From a checkpoint of a small transformer trained on Wikipedia: 4140 steps.
Each number is 500 + 40 x the weight over its row's rms, rounded and kept within 0 to 999. Layers, rows and columns count from 0. Numbers have three digits each. The size before them is the row's rms in percent of the matrix's.

# up: layer 6 MLP up, 448x160, rms 0.0625, rows 257-282, columns 80-159
# down: layer 6 MLP down (transposed), 448x160, rms 0.0643, rows 257-281, columns 80-159
# gate: layer 6 MLP gate, 448x160, rms 0.0661, rows 258-282, columns 80-159
up257 097:514478442536456589528512457543541468510465522513619487535471545449502524499486521522498479476478482452497362531553509467503484585475465517465480487479497476501495447479554483439527510473460539484539491484515495493486463524491598498448503518
down257 097:476496482482466502572470557559507526434529475497472536441540418505468509472465510476520479498507512452524580499432503467481520468487544498490506504486485599474491544484497575524527481474497550484458389492464485483542569483511458556520517466
gate258 099:584478451550489523542522471545554549512432577453512477478502510477501555505490480487515478466556507460430472468441516514564509455530460545518494499455490432514478563483514488493565429505570473382475454528499476535523572521512464543452507487
up258 097:499458652578486481438516519490407476460474505589462580439480519483432517410457525440546467526482500468508457457478491513498483502507441522519498495503478500506485420491445473489519529513528469521519531528582554454433488485467422514490524481
down258 097:547488496538510536552482538485536529490452525497555493516502547556520572474491461509528457512492547543471433520398436466530502465490428506556547503402444502500429508462522465508457465521530456492439466518562511571454450531470455466479470473
gate259 095:537456505547498509507432451472462452530562504511542536548493504479515424424497512438544476559503548470473550507507510540474484475450536540532511510544515445500529493542443561448572530483469526555464486466500492537528498503518517497410576523
up259 099:436541563469461540518544441521473485600511411469573564496516564502547489452574429570547545536499483499528457506510429456531440538494511528554498558552511444481447516467537533474523530527496433577471527512467461470513481493468446478423553508
down259 106:562518495509445481480424516483544503501542527540402470494497425491539478455516494465568491447459474456479486513518456556491452410525557482554525502521512470498435459535440503475521515510493475467509508484518468526556509539549519552495530522
gate260 100:500452490506495500606489530435470555462570589470438518534486491572462513484428467426477551554474474548461514558432549492482527519488521519509525548545592441465443493529507522533481496527489519517500494525475462489523477535441538495491478502
up260 100:586452470566472488474554473474458487503520561451432514540491622472461534500536457533480459476586521492444490534535532445520550506504462574541543512535512473476517476515473447499462468439499532476459507433500576483546547527525580472528526495
down260 103:519541459519453490480523572485514497511556457492581492487481523448501460551459427487482493431462584482449483517451554559479388512491585480472460456563482484452472498484499521536556500477539536558552547521488543520435576483485502520527466462
gate261 096:491495458593442507520468468436511447486486510512482516451527528450532480437555444466526480539483524545484511504458516423520538557560507525478485529439495523566483482571543528551501574475491537461540528513529537478455475496495549469497532505
up261 098:474546472505464519555472595493540540490481527529555443497530481514492490446464482504411527502538543459494500552473505443469485531552487486441548495445516447507451478503516441552451532524515545505479482498480520480532549481491416507555485506
down261 104:504445562507446559458503486522523532508499498463508433540511460471517569526489550511499486479563499459472463459546507499497534545473513482437502479493537505487513526448528443513519472522497460556432536544433402398513517455561496582400487491
gate262 094:479531574525503412434499474495541518483569498496522551547588452488566532504555517483424479492507491500525465462535479535475523511601521495520488524550555593465501560485529533519490493482460500462499493482474541507569577425610433548467508498
up262 092:477535481514539528405498524541559488464592468486500484541471490486506518565481441518447535524461533504498554479429514534455512482454473400484432493449505455524508491464562471539499457437511479521543531491549495491469566480503481530509507509
down262 094:566453468477546563555527464515465466515450544517480503473526573578467440426479458553572463478478520445499516556546515430505448543475456524501527484489393437440465497508470488516497529465564587590489521489575500457476433552435554508490494517
gate263 106:512552539518478464587524463522481465515492530463493453522522501540425496476461514426586550528542553559398453450505517535349420438509516553530487530517537464476530496454460481560547454529535457563547476498494472465473513516526531460471525511
up263 103:488496426474441490459485431514536550410506475599470515553527383520541522471502533468510465540485474424491485468523469515464472568507506423558489500510481494540511533527503517476482519518568531492490444531498454487573572430514564450467484499
down263 104:430478539505513526489513496545478553468498463594528487498440442565605455528468571545484485470511481544488545541564526448494502484505446600484436478444447530514489483513500437482515528486501441504536554505482480479546515487447503436435509556
gate264 104:570531484511501490527524495506584536505470501374455492460448519535564498511480539507497526437540426469538500535503447526494435479534475559546496565513510565492487493533551550562587469582516477495477484455472549459508575505543523509510459472
up264 104:558446507538491482522467479486505513489558430520543577487578513508489494518533449441529483571473480430546502561543487521458435568590460509544572445500544500501471465486521503463478420495520510461459468552523512478561435451481449530460474547
down264 104:540493524544456501516499453530516509511458428438444516452513456458483470477531446468496488581521460500509392534533507498440502498508478473538558535474506540570511490509480493555546464492544544541493492497500480397491472536531484483559514455
gate265 093:471508528545443510418495445484463521547537550506558540571453461512482450502536502486469519478527444435532575461522480485499492505501476450543495469442469540448470501478540536436577439421391505471545430458509450516483576533567559468498465527
up265 090:498485482465542540498496570547463498491491418489417573466462523543511532503610513500501474528546527490480555438502405430409515517500448425563451485536487550513503491418464520492534504532502433526488507548494500477479499531555552520491468542
down265 091:450525448559510456504463505528523534507563562447546442589479520467460467558505509475537466520432387448553542544502522502527509536529435494467510520495549391518506482498557500484451403475443522513489533503462484474548512535502460466470489508
gate266 097:567521535530470493497505588522473464533446436415491509463488464530539536473479580453511527542572455423564481475492517452475501428528573557512467539449528492429518492423588534481431481468527447483563455510477479471500469520522522524540521417
up266 094:537443572508576450466558498569489488509549508553456495502578484479528473476519462455491456466491506551480525476457566565484530536515533550472505527464528505486469549449507511454511526532455490490561540474530509542523470408508531452480555478
down266 098:483465521524506531465455510548430499550456446512490424538642462447494478421461530467546521518468549497535524493396545454581524500486474485472574458505498519491516451497482471494541495481508545520440549533571502546485468489495448552459462539
gate267 095:446402480462519524537500510449496498464489451503431464470559518488535505566535531461491561555513472437488487422412583509484469520459513578500522598475461525479537473528486440511533470457459531500543517489528524590499461527500562609446541510
up267 092:496503501488471503511538425451440518480527532515524488416451511460468450538441559436440454499491520537529549511525519583511500501520442553566495537480511480547542476581475501535535515559520464518546570482502488526504490469486496448457462515
down267 096:503491536521547460488582517533443494526546527483582478478538572442505474476551505510538454456481434499528518506527483573461497514481421502526473479501466475475512531487448552485459535546512461518501456542506584504499469477431529495533595451
gate268 104:473519543441486484484464543541512559457495502492468480527470508483491488528465477501475590437492425529517503479498445603516463573506471489420458456523504511510545512509458503483444463537479518450539484511467386404416530450553487496542555493
up268 103:545500429534478491533503489508495464537421521491509444474508487464502433444528508494575601584538509484488562487593495461493503485538521552443458476518497510435540536509540432445471490450493455502531481444529549481557552545403529449509511509
down268 100:514471478455548564537463491508524520530505471481410539435560500580480507502502500419572464509493536494464531437485431461522513444490494485564502467495463534510512489494509502553517541497511562501467525570563486528499465481542547494448506524
gate269 106:476519507503480482472530490458467484529551497459449477520493500524587497493511494474551569512462483562506495501478582471475513512465451600515471517573465496513513517555521492545525514468523518522525442487541506515415528506572493576476479475
up269 107:526477503497421537499446564488511598479476476450498456525561487507541564487497478432484495519540540476483515462534435526516501502526448482505482586473577449494472540526527437477529518514479448500496549459489551525543483553535508507527514487
down269 107:498522519512552525537420562597441493460442494543486449492472512510542494474475480558516433489554490528471478435551530515491527487517550511540477457514573473534498491497451492486514572533492442466511483486471417478607448499461526450535448460
gate270 087:483554523530487524543489506517516582509494453513524438483520475529474539522521518461496442551549527475421523463459528525509510504540498503563474516489477518463415490508433541514556468473526537474532419465471509520611463536545513507509513515
up270 089:484465483531482564465519450541573532461507460529496469537472431524513495534562526469496505498470452489476493451499560507515492514535566537527463522470495509425432560529456549565560531465557556508501447532468468551583477606551506556499517475
down270 096:498455459436473545500501528510464489470483513458501521525444499479501504466434542509472478552493501482560509528483459504527517492437486473471490466533508501566614512452512382469504558454349485513541557542556521442437528432553486467542498513
gate271 095:418479498559480479590435529520450477501459550501553459503521445535521481496453558534525518529566498536512463522487468529504501375491578506527466496500513585497572484432421510534467510484482486497530467480571582456504570436564514476496492449
up271 098:531475465503521504501436477527540553520462484558463436501516502508455482425519537524525479535444480524446519511512526550515435503511521437474485524537590452508493474509514465483451516463474543531474450504479393515496503522512511572479528552
down271 103:510499535443576543453449488464460528488492570511500437528523503463493456433492529495540539534480509494483495524486445475507453493582507595514488462477418521469535486495487485595498507493463600481500448548455479489590555502498466546473518466
gate272 099:436446556522440459462530536531498486533493411452566525476462536459468514534518540499490459500463545532488467492417551561459505513482501480545427515464483517455519445476439460450536503437573554578542435480500523499505446503491522515488497456
up272 098:511449527478447461485467518541507515501573547384606501512516502477548449464512479458443505540501508505569511543469558485554493540408517562557426510504552486573481503552489425511496616465485548483475547511432496501508469533495471464452519506
down272 099:497464456565543533449504486498471468446474529514537464512521515431510489457493457477524519505490490512521561533504461478527477486554506536538505489528484429515452499516469534480425511424435447439449564526443512546491565461499503485482516504
gate273 103:422502516494461505536499484467456504446495508547496511541447502419492507508438580527508447551549528514506543480455522512497431388530523452498441439533524551521471427479488564507472472456494475468479476484551456518507616521514517492476514529
up273 096:551517543541489509502474506492546488494484466481508543423561441514477562464490447468576392463479546487485494501479540511456508532467428455494466508492442494557478576518489528527449504505437493498519500511542479477418465488442482424464474559
down273 098:564545487539478518549549490528581505535433476506449513500485509486491518527532594519528521495439506533531552520522509456499513512503453540432497529539462450575485472478494504456483480398477488426466528521505473372492448486479574489575482539
gate274 100:583457468496492476535519503432433508503546550440505438444519452502480523476532432511522517517524498482506526475466470457515480487526426487459498528505508535480601494490538483449455448501518565442537516476565477504471517454561468479538471539
up274 099:526582464506497515521520405471470568504568555478421502492525464472629464484472533504497494473547611458486476476482576424522530478527529484439527566550541514542438492477458512471511489483457406490460510469551468574574499520494490537508539464
down274 100:508510459520458458420505458377533470497489524470560491493546485429403488471519470531498538527464509511536547478461433476541505441464511519494521449499483611451598480466502466479451498508521420481517464523494480470501509477491559466536457539
gate275 098:509452515558442546555517531455503480576495561485569585572484529504473486430482563526544498553479486502471424531527503520576539467541605476450512517541471496529497455449574515467479551460474473528518544505503433432433526486499509558487546496
up275 105:542455464497526521491534490429494546487484489491527558471531454503498431473493466491600424558518557490477475435441511490443497511404511479489427547529466477506388553504568502549530489577528504581476476481494430435546527513458495472486502471
down275 104:547473528522519486526458540501480558428464444521456480552549391508543427447523514543593458521488485455450507414478515467478509467438495456552422524585494445506478462534472529466520465547540508502462425496458528508564525547516569481504496503
gate276 100:526483528504518508549473527506526543461525574440466496500509551504536513598515508505445483453529470519517480523467535545393463510503461538555520457526482492546475536505429523487478498473511546483546520521494475469460567456462512582523450484
up276 099:483539496463420470593417511479545490489466494520488407530495481485501488619494489474532484506547516455530520471482494469481519481501419501566515546509470482513477547520515512542472535466514543537506493573504541497501579432476547419518573576
down276 104:471518531534505565531545499507443499557559512490519475488444551543500519507433469501471550529572486564509525544444494511487521517453550445476525500566415558453550468574483516487501500557517517461555512512504517516490551461508573534536465522
gate277 103:475468463532480492521474468540546493538527544529481499493519474478446467495525472434487486502506491565550446546458512586576479520541494533541478456539518493453516465443491576566493480502480540442508488434504510453479465486557516493496535472
up277 102:575523471495507480473474436501570436521504547462512466517539469493488590481514457522445533481438417510474501521526484469492472509505474474433559443504500503542516528506564431507462523518477508526573469454477467476544483528560499570521544514
down277 106:581562527465597473523479422486475504467464493525551475485471518437480580526533514502567476437542455480526536520539498409447521561507522530597515508531496517527538526517505524452482451429486437554587482500431514541550441525505496516515483471
gate278 103:534464477529523527552412461511495507495455521461421531487488509511558563484478483505463479525501519524457492480413519471441587443541574498565502460520456453568498497496486509531507531458439483498455519454459470545479503535516539433468503439
up278 100:471500502527535523415463519413456510515523553492534484472566594425538452516565464531480533561439478473433510516465570542471559531492543512451452528556457497495430573518540468477467444470579519534497513517468471529506513534517489502541532500
down278 104:494497518515464473581482475471437463447450471462399499494512529506495558548494434523396524490454486471405558449405587530453601551544520512554487504511526472489467441490559460466513552483501546541501489500456514526528490484515524435529508495
gate279 103:521447472522476489462523422516510513542515494600484499442583497483484438495503589536483467481541502439485458509464499558506526446482508510451384547519546457492496455525522491479543501500465446453501544430468541488487498436609495465479558481
up279 098:522477518430504488403478421527547473462532491432432506535503521519482480573468460517469514469482578482521501453457429481459505485458416463518484434489521512491458493495548497464501544489563474539471432484504522481536517501470488506541513564
down279 099:515490505466529442471516476454524532566557509555499562460534453501484459486504489436503559494445497486438499421439501510546499540498537457523495557484433509547525515493466513467550533499538526459478486502506458466547480516466454488501579524
gate280 104:545512470421521489474497447471495494470486521454498476436448522482483478460496423414493480463527486495531462477488500567460538548502491444560595504495466541467493470497501488544521509571414491478530558537547477568470536530458431526503493511
up280 102:484530549496476466477548508472483478530480512479509531416497539524526434474458479561507542501547495528542527473502523506535479451446499518606447443487421476530419502463479424488498516562505521493463490569530512506534479512490510548463389518
down280 101:576512505500530474531535535472511509563547516570429472534548491445517514486562543509454444465453501398469543439504469446436513498495521537464511510485481508551539590450463510492534509465506496541513454499492516526513556432519531554488435432
gate281 101:487448541494493488453483557497520444469541576482517500548538484504435478422516569548542470496495563532499490472463440470523388466496510471449503455532489534527552561485508486489556485496491522530536592524480454496490544443461621538425456577
up281 097:545577549538527510482465524479572498544409426502486465505512540410498481502550468459546531476501595470475475523467505455536558547518470555554477486476545441581422475517477532439418436481446452550414483542481461527505479497484477450466506538
down281 099:505544496485417541380463555453491492555534466498561558505434494462489497451503551455453543538459502496549470474544395480499525462540471504477456486442494538533553486471507550463512505418474453534481466478500569451529505494505511520408475538
gate282 107:487440507519453484471454496493464492513518477552513531551522411515464431531499545530553483518507481540532434510549513466451484535495483463501416545522482488473451484432516468526430542508582585434488516506399501512513525446566541597485467532
up282 101:480495511492480568659494522476500448514519533559516490584505525578462533443520549471448535557525453516439533598510511570505508501573540551506514554503484510507495491478530490495502509417455498531462462488515469561498529546516522466527510538